Weights of a small GPT-style language model, trained from scratch on English Wikipedia.
Architecture: biases, tied embeddings.
Training: a variant of Muon for these matrices, 460M tokens, 3507 steps.
Each number is 128 + 24 x the weight over the matrix's rms, rounded and kept within 0 to 255. Layers, rows and columns count from 0. Numbers have three digits each.

# down: layer 10 MLP down (transposed), 1280x320, rms 0.0879, rows 980-1079, columns 256-319
# up: layer 10 MLP up, 1280x320, rms 0.114, rows 981-1080, columns 256-319
down980:160137106151099145170140125109115150133100137129134115144142131142155153127151134129116120102149122133177113058116141123113139131161104154131116150190134126131161164122167141146111121084113107
up981:140110100113122156148128095184125095116130117136156136120099114121164132101150131157110140127133136134143130110130132135165101126145117162121151128104130141113117108119154154127114161100103101
down981:092109135104098088095114078124118123163052148139120157082141137138150151110127120145155157147118108134111126135157099135133149101178138142071090134168146112140156124158114122118121145134177123
up982:122101140131122110150134149160124101120100130095105093150096102120142094139138165138173170179148132116116092129146136119131117134094086120128173105152152127138130144137179098146132078065118133
down982:132130124105188114104146144138100134133152105156137147124119127103125121102133156175106091162098123138140117137128129091139124054112134149139095157149099141137123141097096136114173122098158135
up983:140140159141166143116122154138128156123120129162121130067146100124122147175125168137137095161098124099124117065166143123181116099099129122113140110159149110159137101101118101119095116101164126
down983:138098109156108108128171081130104093136132098193109059105121158098188115150130114170171099149141121105097095141136088099093174107136122144146071123111117141128145137127173101119106129120102151
up984:175146169147163094144127112119168102131150123142113168148096149148116105184111154125149142127176146076101133120137091147076146121158100125090107155123097110123154188119114165065116107132095113
down984:148085142121163104159143105136126091137107164168162140105108106146142125155126118108144096160146101151123118171149083132127149109139177144135085141084083132126170139174127115091089130108138086
up985:111129125148116146173101120106129112156099148128132154160123088147106096150143106148170138096099135130108128114136139133186117157108135136128112133116116119119147171098104130133128143128122048
down985:130104131146121148108162118107160138070168122129116140121114108130120128124126119100121165133143086132155163129106159129106132159141125131141168118217123102172153124148097109121128110151107127
up986:117150120090123151154086150109147112140124146135158141096117081108113164095133143092091115136124086139175119125134143142142147158122095129101152129152117120112123133144137113104113115118127108
down986:140111125123123121077091128099094150125085101159147122112124136094133109142100131137103115138136092127151150142101129143120121123158117110130121165143146142112107153118103086103139156135136141
up987:131159134146147126142123134161114114103090130159154114139123167126081174087108132137148126148082151148139067100128149095118168099111114134152116129109149073105139146173171135088119132154135135
down987:132138100107126133123152103088104117130111098153107107128129136132139068135118166114119140143115125081159130069161118116138129111131104142169105153122119147128078118096120153152124129133152101
up988:139133161146158153152164108127091116119125137176138105081131150077147125147144146158137102089144124124121134139122103136103174162069104129129160109145106122080132149108151119137159132131109114
down988:130131099115132113112161159093148147091114118134144169150166132117111148112131152128129178120139131084178100134151110106140141130108103150096114106162130106127114131149165110147131100109142111
up989:116161123122140155144146116135122113110117131123140123127110180132185132129125115102111105179125152123154125115132105157124114116147096129148186155166087134108092120081092145089149161115185119
down989:100117151171155137120136112105137130134110118126131150127186102150098123115119148172110152101144094129111144144151125127104177151112140155128121121102139137100094124125146126131117166144128122
up990:139111152101167135112107164147096141148164156145139134133168148124130141125181137135156099123112085120110125102135119113101107115110097144128158132140155116085155138082174077137101119073142105
down990:083158142119189159117131119087129109159123106143151102171166173072150143109125086107128142127143131128137134142099130086129101151139154109169113140095145140126081101098111084133123099162111099
up991:124174101133140116115107145126122096148160095157132150111178113134134129131169138114143119113145111128150104159106124145117137111090099099122113176092121136108141164164132093088157170143104130
down991:064096147117092141133131159139123109130152127111147114107143102154110144115086118093138183133122110138111143125132161096154138136143151124142096121112172112094115132117113117136104125112135182
up992:124099184092104119127137132101165086183141177155128163157099174149155146193144138104139140144089140122115141114098074119116112137130115128152129169105122160164135114159138122140132154098133133
down992:098154119120156112095146125135150167105124093111108091100147087126098112121113125112157104107125124151154124130143162147168146109130088123137144081100070132152098114073100083099143132110123107
up993:110106148105144093137128150104130087102147112156127121089121081111118145141138172104144102125147127094118088110147143135144133129105166113109107074145128135134090106104165086121105127124121180
down993:124116112089127110118150122093186126086124098121167097126104123151136148142110144148168102158105109115109147165080138122110127097126157162146122183127172097144119111124141121138119139156177134
up994:135151111146115075099102135102160094130112128143135117120132133168092094065136121089121173161140104116095136172111133140099114129125120121148131087137101110116150145113138144157135091144108106
down994:157124149131159125138129116113128122148101163137171084166154115126085173146149091148126108088086140136123095157098122141106104102108126079111156133070073144113108168137128139171114143141102091
up995:108113133149130137090142091160160128073108143092145132134126121142133148066104156116160122146150119087115139144118150109102085151135135136126130142119127080101104131049110126155128148113165109
down995:117138116156111121132145125115157104158104112129095116131115148127120141122155122139121137180096119152148128143109124126165140111121061146124123136132149184141163082171107134119150075171109132
up996:126173124138125120047084153114145130095108124153136122139090135095138142108133176094078167101166103130138116117140100102171134113126130125125083151164156141138159127171137110097128141164136159
down996:088125148124124140115134145149135131143115123120117141150140095147120086110134144137125108129111101161103145121135148142114119159128141115100134144174091141112102154131110112113115136146137127
up997:096104180141117131122106115196150135163133132155116107119081098112117121122148107103135111111099129128185132086126086139144147122139108121123111137130143122123145137126091187141122106184100160
down997:122123141107149151154139117144142127100130158113114156146095104080149150071125160115154104145143111168139155165131057095112115129132173128142094110118129137117124113137120129131132150137124112
up998:094143096161125143106123136132159103142156142135167152124101135149136141105106119126132121096127092096162131128103108122111193118115186161125102170132101154124141144106165118178099135137120129
down998:122117118134120153149104116158139112087107141109152154124135112153152155159106134133112095114160167137118118151168081104111123112101084117134158151123127089119127150113142155128117163126125103
up999:127129134144106143129123132122145113097098096127181107101115144139131130135115096161136103149157123120111119108128124138148116101098142144086114144109137173111109109099116119141140121116094114
down999:098135112128149125118133148131111128138115092136139142154170098080124118107127161095128108130128105151148119164165109087088149157137137132151165095155137137092162177145142179153112122165130106
up1000:117127106097116145132146138124131122112160142110098106120135157134093117143106119093172118140139115128108120133081146158140097116150119142161132102134091134141157160112167110170108148108135116
down1000:119121108125173139138111144091128116104092152136131158103151126125136149099148131125082141142144100090103105132099108132172137155141129127148134127108109193161150113129125123154107147151117159
up1001:157108114133127152099082090155168144102122112111107136137124151115173146138106104162144113135169175105121119153115119135119114136142127108083156146141072091154125155144129068149137098134151136
down1001:110129156073132097138140134139149150136118135115141075110091123117137152075129163155158079098114146120109158147162136079119121115114060166136112146190122167125123101120085150164161087123102114
up1002:161126109156152086124146125126161109132144144161147149138114131125106097120092131096146078154130158142119138120178142125112130116127124113135096092128105147129142172146090144128116103142123098
down1002:107140154092116105141147125158125101127125176121105102128135089144141107131153167145114095051151099151108140144168107098114143126146132091152109140134184154152162111097177124128169136123132140
up1003:106131115113107139081107127107101124132115129119152123125144079146132132154121146089150156134132135119108160115135119113136120126105144124123148133191128115150077148104134158115138176150130109
down1003:113119113131142083156115122121137142137152154096139129130109139125090131127119096128134090128147125167142121109126124165156120104112137107125100104156101142123190118148165130112150098108095136
up1004:153120109150135121129125146115091109110183142151129142131093122127116146120108110122116128110125102140119114136122098116162092150186122160149114123156069067133125155139156128142183131122126115
down1004:105127121129109119116094125088117110084132106129129162072132103088129147141110105125062136113139108124106133161146125109126097097132167122121115043133144135109126112141111137171127083124159136
up1005:127188127111116166133129123114131134170159111117127126138115132154139093105103117105141140117149150160106099121123133138107153147145097126149154130163115121124114146112092107099106135120115130
down1005:120131143131158125105108126092122119143094117184128122104136147103109149112128104129145130149126125099112078135159090105121104166133141118125154105136115105134082094152159132125134123147115146
up1006:088144129127100162135140145137123132186128145142119128104127095145074137120113172073092142094092089099129101116146118160131126126092165158116102111101137127136134075161096130131134168076148152
down1006:144104157152104104129110157115134087116146099143135145133091087147135119136131211145134099131141133127156098145153166182152103096135130129130156137069125135145145116164125144117126130136107133
up1007:129109161140114112167118129150142144160123135101146114125137106115108138098128168132130105148145106126091137095182116125126118139163136146094085133094142124097144135095108157164130132142158103
down1007:125118130141133148159101149087150123110137141102142156154148105070167102129156097096149142122103078118134124133179136135144131132109118123121135146145100153097146158120126127126102137163137154
up1008:136112112115078147147094096142116110135150124112109113115125174149123157140119142132116099145124117124160118119137115133149141129116124165087126138110124129103146124133158141139103133092124097
down1008:121132103109145152103122138121110131110139123126180165112166115120145113139126084134109162081098117093132132127099108137124110094141092121165147112140159114114109124122123149140160098142146147
up1009:146137089154133116106105147141112081094124156130113134104117125130103102120108155158077102086133108140164099112176188087127148140168139140137125101127183124150146139110159147184151170128155132
down1009:141105128100128118119125157119073114094163150154143161166127103108108146124113098120109104127141135135141118130152138146134165127153162077117116148147120120149086143116141100189145120133152122
up1010:063170124131142144089172114141120118162102145124113140148130138099143139125132118113200109114107157137132121104092104116110113133087123148094148170106133084115133153147199123168140084139152148
down1010:164132146170104072154111121106132129120147106120210127103159145144094122076128084116138162117127100128128121120135144138147114128152133120135121119132142163179129143139108156123149117127120126
up1011:111141117153124118104128149152107106102091129098106140118106153103135077148110118085156116131137154118134122145162152169127140142105109148125127113120139107148136112150102187105165153138153125
down1011:128148132104130171099097154138134133144118123136135088129184106128132132129111147127120092108134114119113114112104148159136117117122126130109099105140137086106122150148125133081186169121136137
up1012:145115154111145105116146181123098131140144134138162140165114137154148137133143092079115122111146130132143141117098110118157163090098132125131135123161113124113134141100124129098138122097107100
down1012:139117111114132128131134117168143125145124116144136092091091115124118116102155158117188140095126140101109152100138086151118103156144109117118058102147124141148130099125194113092151100097124144
up1013:160144102143138144113149103086126120134121128160138077151123126116147103116141142126132136117118108153107173117155129094162099139114141156109165167138075126169161105124123153124143154055101115
down1013:103136139119110123161112139106105133057131126126121178137165123137105163130107101119132075111179156189105121149084128130085130138121105088147124099091153105105139131133145132138127082178158110
up1014:138120125123106089110126126123177100140107127187125108113089127180102187103140120152098108115126121141126076102123145089137169103115111112124091127136125120111116092134152146134148113128155161
down1014:126111107154123140150152110115136121080144151170125126121134152186141153103139109138132116136127102122108071119140092118140141149133146099135121155109133154121126073126124124152109115094123123
up1015:113105170140126142131154125153116137099119144086123152160102133130112120149132148108171111116110109156137124129088163112096151168118135092062126123129149110097134114146106126138159100111126125
down1015:077130145135145114111155143139116126152117148139141115135137127112112098133136112127099114150115151104136138097129096123116088120141110123148133124184129152105132094108158091121109118149133143
up1016:164177076141114102120147107104130165117177136137104097144131149120128119151129132129121143137130145107147127108127130111120139101134128171086137151167115138119114154107135124096119133144105118
down1016:122096155115171138161139134127104108123123154132147195113141151165082145143119153118125133137128112156079131158117100143122122129109137122121108133072072113101126124155107139134125161136149108
up1017:107127106122105128106127093169122112125143180083148142136131155186154123153098133106129119120134101140154111131136134130156156170150130104173096186102153080144153139143132108166147140125108100
down1017:124154139089148119108126076095103093108115129142138172117171082132094131131163093126110125111131153132156107151149148101144108130149132117163138174166114137154140143098159150101112115116107165
up1018:114130153100137101131165115129118100127105104134175120150100109131108135117119157137157123160110147163139135148099102126179117134093109107159098160093149128126117178110049142148147164115133132
down1018:079129143146174184142130125123129106119138117170147126128140140164091117144100098133166131111136095148131110165169168140101124112110076188110100127190143124118141131142117095084153148121138096
up1019:137149137110151116145150106104125119129145108121149161120118106153113143122159086142130148148124126157123147095132183128123137118160137103107100118144140122123140125167105130123118140170118130
down1019:134138147120130113165103074139116188119128114109105152084090079135146167105112103130160115066185124097146080148112145149124127129100121140120140083182132132102146113126119104179095136091170117
up1020:129149036155116143133097127163125049120120074161137119126130150152142133097120115170117107090115103195125127126120129124187131117090105070147104109123146126114120127130115125133129127131141112
down1020:157129111127139116091146162106148104128135148138121144125101081114132135103118133116141107171101134117127119093150102099146129135145169194136106121062142130158139130126096118132136095119118120
up1021:117125130107128149115099146120115107151093115113160156085133111155163139125128138120141124103058122143121158137101163130123109114140106128097120097114125068160122087129161091122130091149127114
down1021:142092112117111121159102146100124161104173146121183158152128140133155091088172182109150072118121134113119109114120131152156099131109066115110129115125120120126156149120175107118106165133129125
up1022:122139133100120147116107110125161136131123122133131127140156110121147152138159151125159135116126148165133130149107110134143137120115143132107101167147123142126143131082098101133111103108125124
down1022:141111131146126110124146150155143118092155115103108143131150147112095125136104061132090103115143136122126172106127154123131120150130122125131102158107111108108097133170133126163099083101141121
up1023:177133143158142145104116124133119090123133131133116130130146150164128149147147143130079115129154097134183119130149097186128134121151100146116161132134141147116105146141139124143082131087122135
down1023:122168098136076104126125130111163076097145133122151166169141091068129162119110142122150122100137114179095120137130115119120135148086157134142086127134171140136137135122112122112151143120158122
up1024:135133121111126084150163114162143199151123182142165131151117097146095150110126127132127081110120096147135134106130151119151116159193106132124171134155112181130046144104122141105141188157132135
down1024:147108117107147139097125115125116150154111120120093098116073155145145109149099163126111107125132148114150140147150161143159119113123117110130149132150119093169144099128102124146137147110112126
up1025:110069098134119133149153119158110117158118115155129118149142126113132068094126139143146163117141158116101164104142150157128165138130157104146098144081110122148145120109112142158166120116118115
down1025:139133135126137128173146154106112143118131090112144108094127131129150182088130118140064182135137141145129160124092103104132117147155109103142137075108073167145125153138148144123141130131142115
up1026:118151083124139119126166120152124116117106102109088126133094146121124103128127115123119105154099130112123161127133123093177136178128115134149108182074162144085110118149130127143132122139088128
down1026:134139161134145087129153145121079130145156136142089153134191160090123152137118115093095155126124140126119093119113119146115148111124146098150155132194144163126145174144150160109105096152124092
up1027:126150142124096160134122133180134114193102128096101113128109108108159111108114091112113155105156145137154102140099139114094110129125163124148105144119082117113145115133101140144128142122129107
down1027:130156138127101113179139120108130123113158133133138169141158111108089137126159117096111122155106147123127082192129109143161124152134134110144134108081140127121129154132107142152096101151143105
up1028:136150151125167133079117123118147104162128136116126081095127120100143134108080133138121117168103115115130130124116125122152144098125110113097128177174081083158104114132156154131102148174140120
down1028:163108147135149119137104125076111107100131138119101148108095135144143137109136129129124136164120166136174114142123135123093107130108148143140126154170137141088151127100138105131109145107123131
up1029:104148109121124138155106118121111133096161122167101156126151152082141105120156158134104111115096140100165112158124096097122124143130147148132154108083109099152092101116133136087107167090145158
down1029:154137140103129128124129141149111150131116122120101134130078097123093101105138103078107086095129147132140149125143142140113134117136160144128117136109157158163142121139117121149166164108158121
up1030:179127153164135123155082112041074156133116127124152174127142145104139099073168126116120109108148159129135090104103111104094123129132123158101099133119123102134124143130138074076105117135137147
down1030:107114085120158162138134131154093127104119147116139117144101139156127152121142139122097167166123112138113180113144156127158168142141144113147121126069128112108138109138132181171157119112111082
up1031:160141101155109153123128097167141137138077139124141115159091121084108127109120079127145125140138159125106183104147121140131148121123141186163166129125118121131116113138120087113072133149126122
down1031:117124146118134139170153109154110120113157100134153150124133100094155148156130110102100109134139156119139144082108141109170102106074102112168180128149130126116165168106149156104107102149122084
up1032:103137116154134147146151110154081118118133097102146119162154109138117158106114130116133135123106139137131126138111110119127136156060130130129105141170093128070086135141140114112106126142111108
down1032:138136146141111164149123140100118116163153115146127120119122091121146104148147100143131168119079064114079115132128186122124124120126123141102158119168142142121152166125130144103106148150115152
up1033:149087113121160117043094132111139141104149093128114124121160138143120084107180169107137101128125131174112149134134125099120179153122084166126120098167142079155132100128106097151103110120109104
down1033:111080121134090124161133159119110113122142082171163098114146137115151112121106128149078094121127111114139085148106181127139091079105104091121120144056133156136152125163157125143090133085116137
up1034:119103137080104114096141097127180093087117150095158150112142119146102105116062147129167114157144085089097118159094102136156136111141085114138143153159095158153151106140107155122113132135141124
down1034:163106101144153150136131138089093150155128099170128114157125120112119107139164146113135099108119100177113124086145135127128091115162140168128098119121175113142128138168137147143144136118122142
up1035:114123144102088118122123090124087189147113097077143099108141101082078135124121120122109140129122106176164135105119133090139159140126150119111125155179168135073122125129139137085174123145150139
down1035:130132136106122100111140110164171146127098100118177119105141105133151149124095076110096125158085106146126115136115154087100141118145155126149168148147175102170151120175102095124143114150141117
up1036:159100081158131120121114154125073141129070187137139090160141100162085156135176125124153138161102172126174155154119140134169085152123156135085141160141109152120206112067114151172143067150164131
down1036:166119138111099068082119149154119105098101134142151139128095180118104132085158096175155148113121155111148105104116146114083167137129134166137146145202132124176172110098123124142125124101098163
up1037:161087092133150129139113130130150128144108158146112139104139105151135147113125186123154137153131133133132092112127121159120114145142138149119088124151115150082126138152176119142111103123109141
down1037:140129116162103163104127108116133122153153139120141123144130139157115137132139107100117115101158155134163102132161096146087119080116115154140117141147131109143124157113134110102145057128169108
up1038:101162140116133130112114106091137095119141139169121098105147138087129076121145133095101106119098147142121140088121121138136137150101118134140107161156103106073132117104095133095086131171155153
down1038:119123140148134137156145128151148118150141139173147138091134137144137143134150136137119091128104125143132122157149109141113134159137130126106098119161149136124159146154115168126154144123073165
up1039:139144145136125160173089149130142129101134154124173151124094136140137131148116110136115116138129144126121146101098090110119145130136116102129111128139116117144102145093145163165114119088110117
down1039:132100157154166124142113154124119094102157133139115139110140109119103130130165154143093107128108102058113128078143173140094062127154141097114140140121155118125192168169141132123077158117104149
up1040:180124163117104132115160073070144176179132092135123126131145126111103092114115130137100132108129148128128176157139105146167115118136163140135163158137121117088096158115071135124147093131112067
down1040:113127141174081113125126101137131144146076119155162146089119104125151145090114124143114127157128131132143161121164132116158082119135094155134131148104135137156162128087125121136140156142114166
up1041:094146112170142157124112125122137104107100147097084101144121092108146126177150118144158140125111107150074170081104105147148125098162130123123113109155111138118133146133131112130129133120120142
down1041:145098175095129126139105112116145106151128133127146117114147083098080161114154178134121104125126183094125102132179094087135137134094102177123138164176138146128138129109110116117143147077155143
up1042:084135148153132090162094113076135153118114126088115150121108125095111106187145171124130121142126142128195131101123122164096127106125104093179128150127113155123167153086136119109131141138136127
down1042:117116113119173129081171129139071177178104156171113100175121157099110119078128205139142119130169139129112120118150141157087094172124146149090113121131120152161122126129106134129132123077144130
up1043:130125139110122157083147120114143122136116134121107085117132124159106146126119143104114137085125107150136166110117117106152146135124092149118090163171100126102119117149131147132147148129120116
down1043:107143086134131117114142145116127130097123091140149113112085133105125124103152138117131120101110130100136114144137117099157113102117091135147139170112155178156130159114104111112153100102114152
up1044:141150101170124145076161123151096090167119098128116142121119100152134093113112143120097143141092086164125085136148165110096143142130134145126123141117143146105136127130120130117168101132108123
down1044:111100108112139113106165109130153164130145164137164103139162157167113137092162145133159150106141100112088172114125121110133143083074118170103149120133103126122112147165137104109165103184139132
up1045:139118131107162097137117139086183171128157113142156102151101184114151149136094170121128132127112156147107117118141092123160106103104118162111093156129092069123122166111175107133188125100129173
down1045:127093136127098096115097077118146129080149134111154088099144120164137128121093132147133118095096130149104146141114143094149135144113115132173088100135113121106088169139128110153131088097110172
up1046:151084097107114115123123122134130142097136172094062124110128102129146169093121103135167119179118143106139128078187127114133114098077170101141142127072135095142140161138112125133119117121136113
down1046:155183117166117128133144134110141143152153083140118158123094101103093150125130125111145142131102108100092120120087157127148115127096145076168096139098145119154088112133119121118137147113153126
up1047:129164172114132120148149132136131130171081090176149138120168149090145138148154144126165126121151101150127138147136100121106132106153093131146128112132105119135128116130147147124140128196134129
down1047:097171113105164157149133112110117151136155159146097158132138140133116115144092153140161131104151097148091108137098136120107147140163176117144154141110090100131169126136101129133142133142143166
up1048:105168129127149127109168149103086088168115150122148132119143177087081160099080108104125125108103122107161126157149123125167070113129134119110106104148114170140145155157140121127144128088105092
down1048:135149107134124136129151121112087112116092176121116158143146114152124102131147056160136113128133070109133132117185130107113102158119130123148089144214175093106097097159109143122092095120117145
up1049:091107121156108110158121102128084094151117102118114115117130145197130099131122125160126115119166137140154134177136127144104155126132103139116104142107144113099116120110132124135107124150117126
down1049:112139139117123147127112136124118125158151111118108129096129110144167118168133129111066139128139148113120173130139138107120162132179108113127112176177160129140137107116130146087157143122100146
up1050:151157173106142122115123154121103145134140113077141110137115129106101133141095179134119108114159137114085134108143140135086115135114112165105159106118092120094144147162141116167108117122105094
down1050:096132172118129128140145123100150144111137153157166122148127131123100129121139125129099137130140126122119130121149109127120145153119132173170128144127123108145098152080183111135140166124161166
up1051:126091140114145144150116155101104125097109110117120121113093137142085119143138117136119127109122135129123113142092080124138142110072121143154172164144137115184157117119156149101125122175165129
down1051:134122086109142167109098142109102101154114119135095133111159097150108090134146076136144090116093146094164119132143107137131112159147137095149097166109110101153097132134161126144132129110125157
up1052:129110140122137133133126147134095151160102121171171100113159127122123166101131120151129166115147134168129141140170145118123111166093126126133182123083141085136106140096173116087123133152145160
down1052:102167129112129099142142101124147210129114144117101117139114106063089136140132115064098165154103106133121111103152103129172110133149134146183139113149132140152113108123095119165153188092126123
up1053:103158104149153165085161096152086126130118159144145087129102169154093132134134100128141133107191122096140139171138130154135125149094138188102145133140098124131140110152125127087105118154120116
down1053:119131131109134108158105127111130102123100154091137123112124109127172129139149134143123140145109137138125136116176154115105063107151105122115099131240117132125108131080119127137138104108140111
up1054:136141130166138159093151109144119130157084153117128120130094128086143144160118136140138119081140150144084136132128164115129104102146128161089121150164129135167134106128162125120140166141094182
down1054:163110149141139145155107156127123122110128124108126109137121135104107134120117104106131103146105138148131150124109093124119081098109106109101137125152122159167107117159099130135140144147158139
up1055:105148146142125139128115136131154153145107151132154138167125125139172129094077122047136099128123102103189140168111099107123129164144146150135141125127137161093091155154142135085141118172136104
down1055:134099135124109137097134125117128142088115066166119114134181127138129092158111120136133191125131137122168131111144136132153151146116079134121146148188118162119099122193157114140149125123058154
up1056:145084129133149135177117111137152131180073117121132155113108081165126143120099151132147140115124126146097162119111116098127126106141134112157134106083118100127180106144113115131100141153085131
down1056:132128150168128126127094150117086102109117075159095110113169102107143098158164133150097124116126170118159135116146135118154121170119130099139145124091097130125113138071159128122095120059058071
up1057:149133188159157094143115120087116140116107129149157122095084113101123145138156145114120163162150119121086150110128130153095136135165129150125129145103147122156124150128140172116101128108151100
down1057:162105114129153123158093155113074139112154139115121148122100103130132086145156112096154063115120087127154112126151117104119126196122150087135132118116091139154161144110128116154150105131157181
up1058:137110101088128115124077104165092141096108155169171150121133160130087115096153127107146137128146099134113139111110105110124093131103148146129175121143132128172118172104142142118131146128134084
down1058:118129136145114096159109137132129149126148153147088120173126128113128131156139135144120101096136115118116160110134212153125136134126155104150131134176119113108161109162135126115154094151151131
up1059:173112141115125084126100074153157121117121129105143134119131079134151135113093148131152166110130136162095160131128113107178120122081117110124095170126130120077161147146127171122151109118101111
down1059:116117175153084116146130136152113109156186107160082156099155087116143187100171129135130131158130078151104130105153137109147101142120172082108144137119149135156120180139137110120133089108102129
up1060:129123102118138114058169128137101132141091131129128151104120123151107126133122120126133124104104119142133149097136142133161158158139152136146159133150099072134122146137134129139146108138067116
down1060:109154161125123094131151080115159106138134119127101108133156157095150143107149094122110136147150101088140167128168078122146119105125109140110122140132169198097117142126149137131136122150114193
up1061:072136111090121144136122136109130150132162071123165129083142083092114125119167126108141127130126178137169133123153174141127075086146122124161112134108113132146138162140122101106171147096134158
down1061:149115166160123138153115129127142104097169118100152113096132132163087132130138108143176106125123116149095113134164130115148126148138097110131132130115144078079123155115144145151143108142129117
up1062:111149107134126118105106140130083122127096137184142131152129147122114113153128137121137134118157106132172138137112130122172163129080121138122114181085108114112108129116142114107101124129106163
down1062:163114116149099129184120161165126099103110126126101148099126130137104126103156139137124096108125135160139146125115096127103111142129048143090119127137116136118124119143148190148085163126164114
up1063:142137132138119103093132109159144192122133173136121092135115143158154143174171116143167096115126116117122152156148082123123119116132097133143079105094111122054115173079168170131081124121143112
down1063:136148144143112152135075134099120049121112130165129123140134132137141141107145097126115128117168121095125182086128138127123146148141118127127140119162091144121131116131115118103161101168118108
up1064:130133150131164107130158137090104122106128147133107146109155139132153176149144179135156149129123147092136117132152119106151149140168172137138122111095099133089125137157107157131135132160133091
down1064:112122113142113108144113105133125162178143121139112153098095139110102081113140112171131107162102132085113137132114128111137155149117131097109166162121141146141111141155139094154132133141146074
up1065:083110113111140118099110140129162154141122104120122146155136123124163109086120109094091165085142148123152115115100129123129144129119127125150094136181121153144132144134097120112118118140133148
down1065:141126111088161149144148137128153118113097127129115118118134143084104151170141118066116143090107109125122080143125103147105126115149124098112110168112180130096117106131105108109174132097136078
up1066:136165119133134080159145127153158116121111132137143153118158173125064104144086187138103097134110113127157141152101139085111136111082087177138132100087098137163116119155118160133137111125147140
down1066:141095115142140114121109121139126098071155134148131132133126099153200112133098211146147140125162144163147107143148139131080168149117096176090107154116171150119168110091097154137113119116150122
up1067:130107155096138180111144070117154126140147125144136143125121096122108122105129101113129101142105077121099131127113141176150141117120163120093109103163129130135156166127132155116111129165167117
down1067:104148090103082119161073145139107157094123092106117092127132164109152125165163143100119137099133094101113175121182104136128094124117123102121113123134146128101135123123106130150094153088124114
up1068:188152117181139145141152136122144136125130105167146130157149142083121118124162134133164143125134142142141090129132112143157156111123145146113113100130110129155175089117132141108118144131140115
down1068:132122149167126131112148138126102083140113139138141158090172098146140131147108115103114115124104164059095115117124117122138086163143120088117104151140140095146116150148082123135113177104121109
up1069:112114099137138158169143124138138155137113141114132065158134147124149118144112121110183132129094138127136074136139117145121092151100107091099103119115124115158097126129162161120136174096120132
down1069:089135100106132138145141155108155091132161131090138111123109110144098166122145091136163098110091123126130153122098120133095137103106134128102154091110068146095132107109181120105095115107127164
up1070:122119119131138089111135136132141162078122151098119107096133106120157165125084113119105103136147127129117115171124136126119123110113135169120123078117116127127101099116126111143143126158111139
down1070:148118132160147142129159133101128130102099100184096134140134107105113139148150129139125117120148123133136132086139099157159133122133084057128153175069108120122114168075159103153103131088106123
up1071:148134141121127119145073077146157104114138108146145158157132146129104130107128104139136123096186119108146113093104119079091097103143133142152109141167141079100137111137100095160181105134113087
down1071:148114138134115150154153125121121140147137160136149117143137165193148110115124100117113090109132133173163129104140139119090118125139134127149143128082137113129122145116128119148136126114135152
up1072:080148115165141131109128153150150081104138163111102168117149123186097132148112134115140110112154138141092101099150137108118152141119124148101155170136101186134180124112122121125078117128117111
down1072:152145114116118152095104108148112124154169094099128114157086106060159121139095104136114106168151118122134122131118126121165108176161126103138103101142125113142163095104126121129133108099107189
up1073:098059086096104116168140136125108139150086166120147180147133111128102142139120115214119129155165131136138124084080133149150140137102114129112106099172154118091123155118132112161106103168089133
down1073:110146073140196077103088112106119135144148151139092136110165171117136148174110174162137157164125066137123152078151099095131135120176173130158068104132156129145155097143108134110063112135133119
up1074:105138110120097112117134147180137146184109115143097114099144127132138089127151112157104107109101171156145093126168128136143146128153110088118147167156123122159153147097124100135141179123140138
down1074:140178117117164112131099102139134084125128101143121119134159154106130132112125095138133153117099126129085177084125159129119135099112124119112136110189126129135098100130113107161142132133116167
up1075:181129110122158101127131139142088167141133105125171150164124098115093127124114125139124126122132127122160133151100096134193054148136113115104104114159114115116099167122074157106130137115129120
down1075:112138151141141139146142098076128135130143150119113128144128139141162132103130133140148129151100102111190119131099125155130106160099136102114111146114127113105117140146170160130122113117129129
up1076:172134147095147149123118144125087114147126146132137141110134143138147161112136133123133121130149102122128128196101093094161136120179132127146093141132110137149185135143124149141196135118105146
down1076:108138113124080125115110125138091117123134108142108091127130110104127125152131107169098108168120185117131151133185115152124143099144141107143109164148163098127123155146144118186166135131124115
up1077:123151139098164141167175144061141104146118137116138096110129147174131107102147150142124083109142142143095145085127134114129164103134118114153112096149143106147094146146151069177129089149077086
down1077:151129114125118132154146088102107123125130070155085128084143082154127142120132133145147128129124133123152152120115151106125141106184133164123144116163103148123153169162146134126091138174135115
up1078:108105110126132158162102180120119118124159110139088131151141156146157126103146154135159080139155141142125114111154168159166108102125109121066127133133140098138118110090135135163156125125148115
down1078:133131162157130144102135120133101131130139118151169128124112119085130129112079136124146139137112124091184128119104112098156139132159088130143146101145117160091137125162101159137125157089160138
up1079:118133138119109108139132143118119125130069145104147111100135124126111169090144154110079173136088121113132095076170147092126118104094147126112115134133119159111137117133129144152148142123133175
down1079:096100141154168128153164138117110161120164082151092125159075130148125133169140147118142111144145143102153099129076108115150130075171143123141166142159130126164086113135109165125125131084124147
up1080:132102110127118101112144116122164111159077116139094118153118161145123171170107096074122156083177143141138151128144140134089150101098155116138137135122087120140097141174114102108114114138138113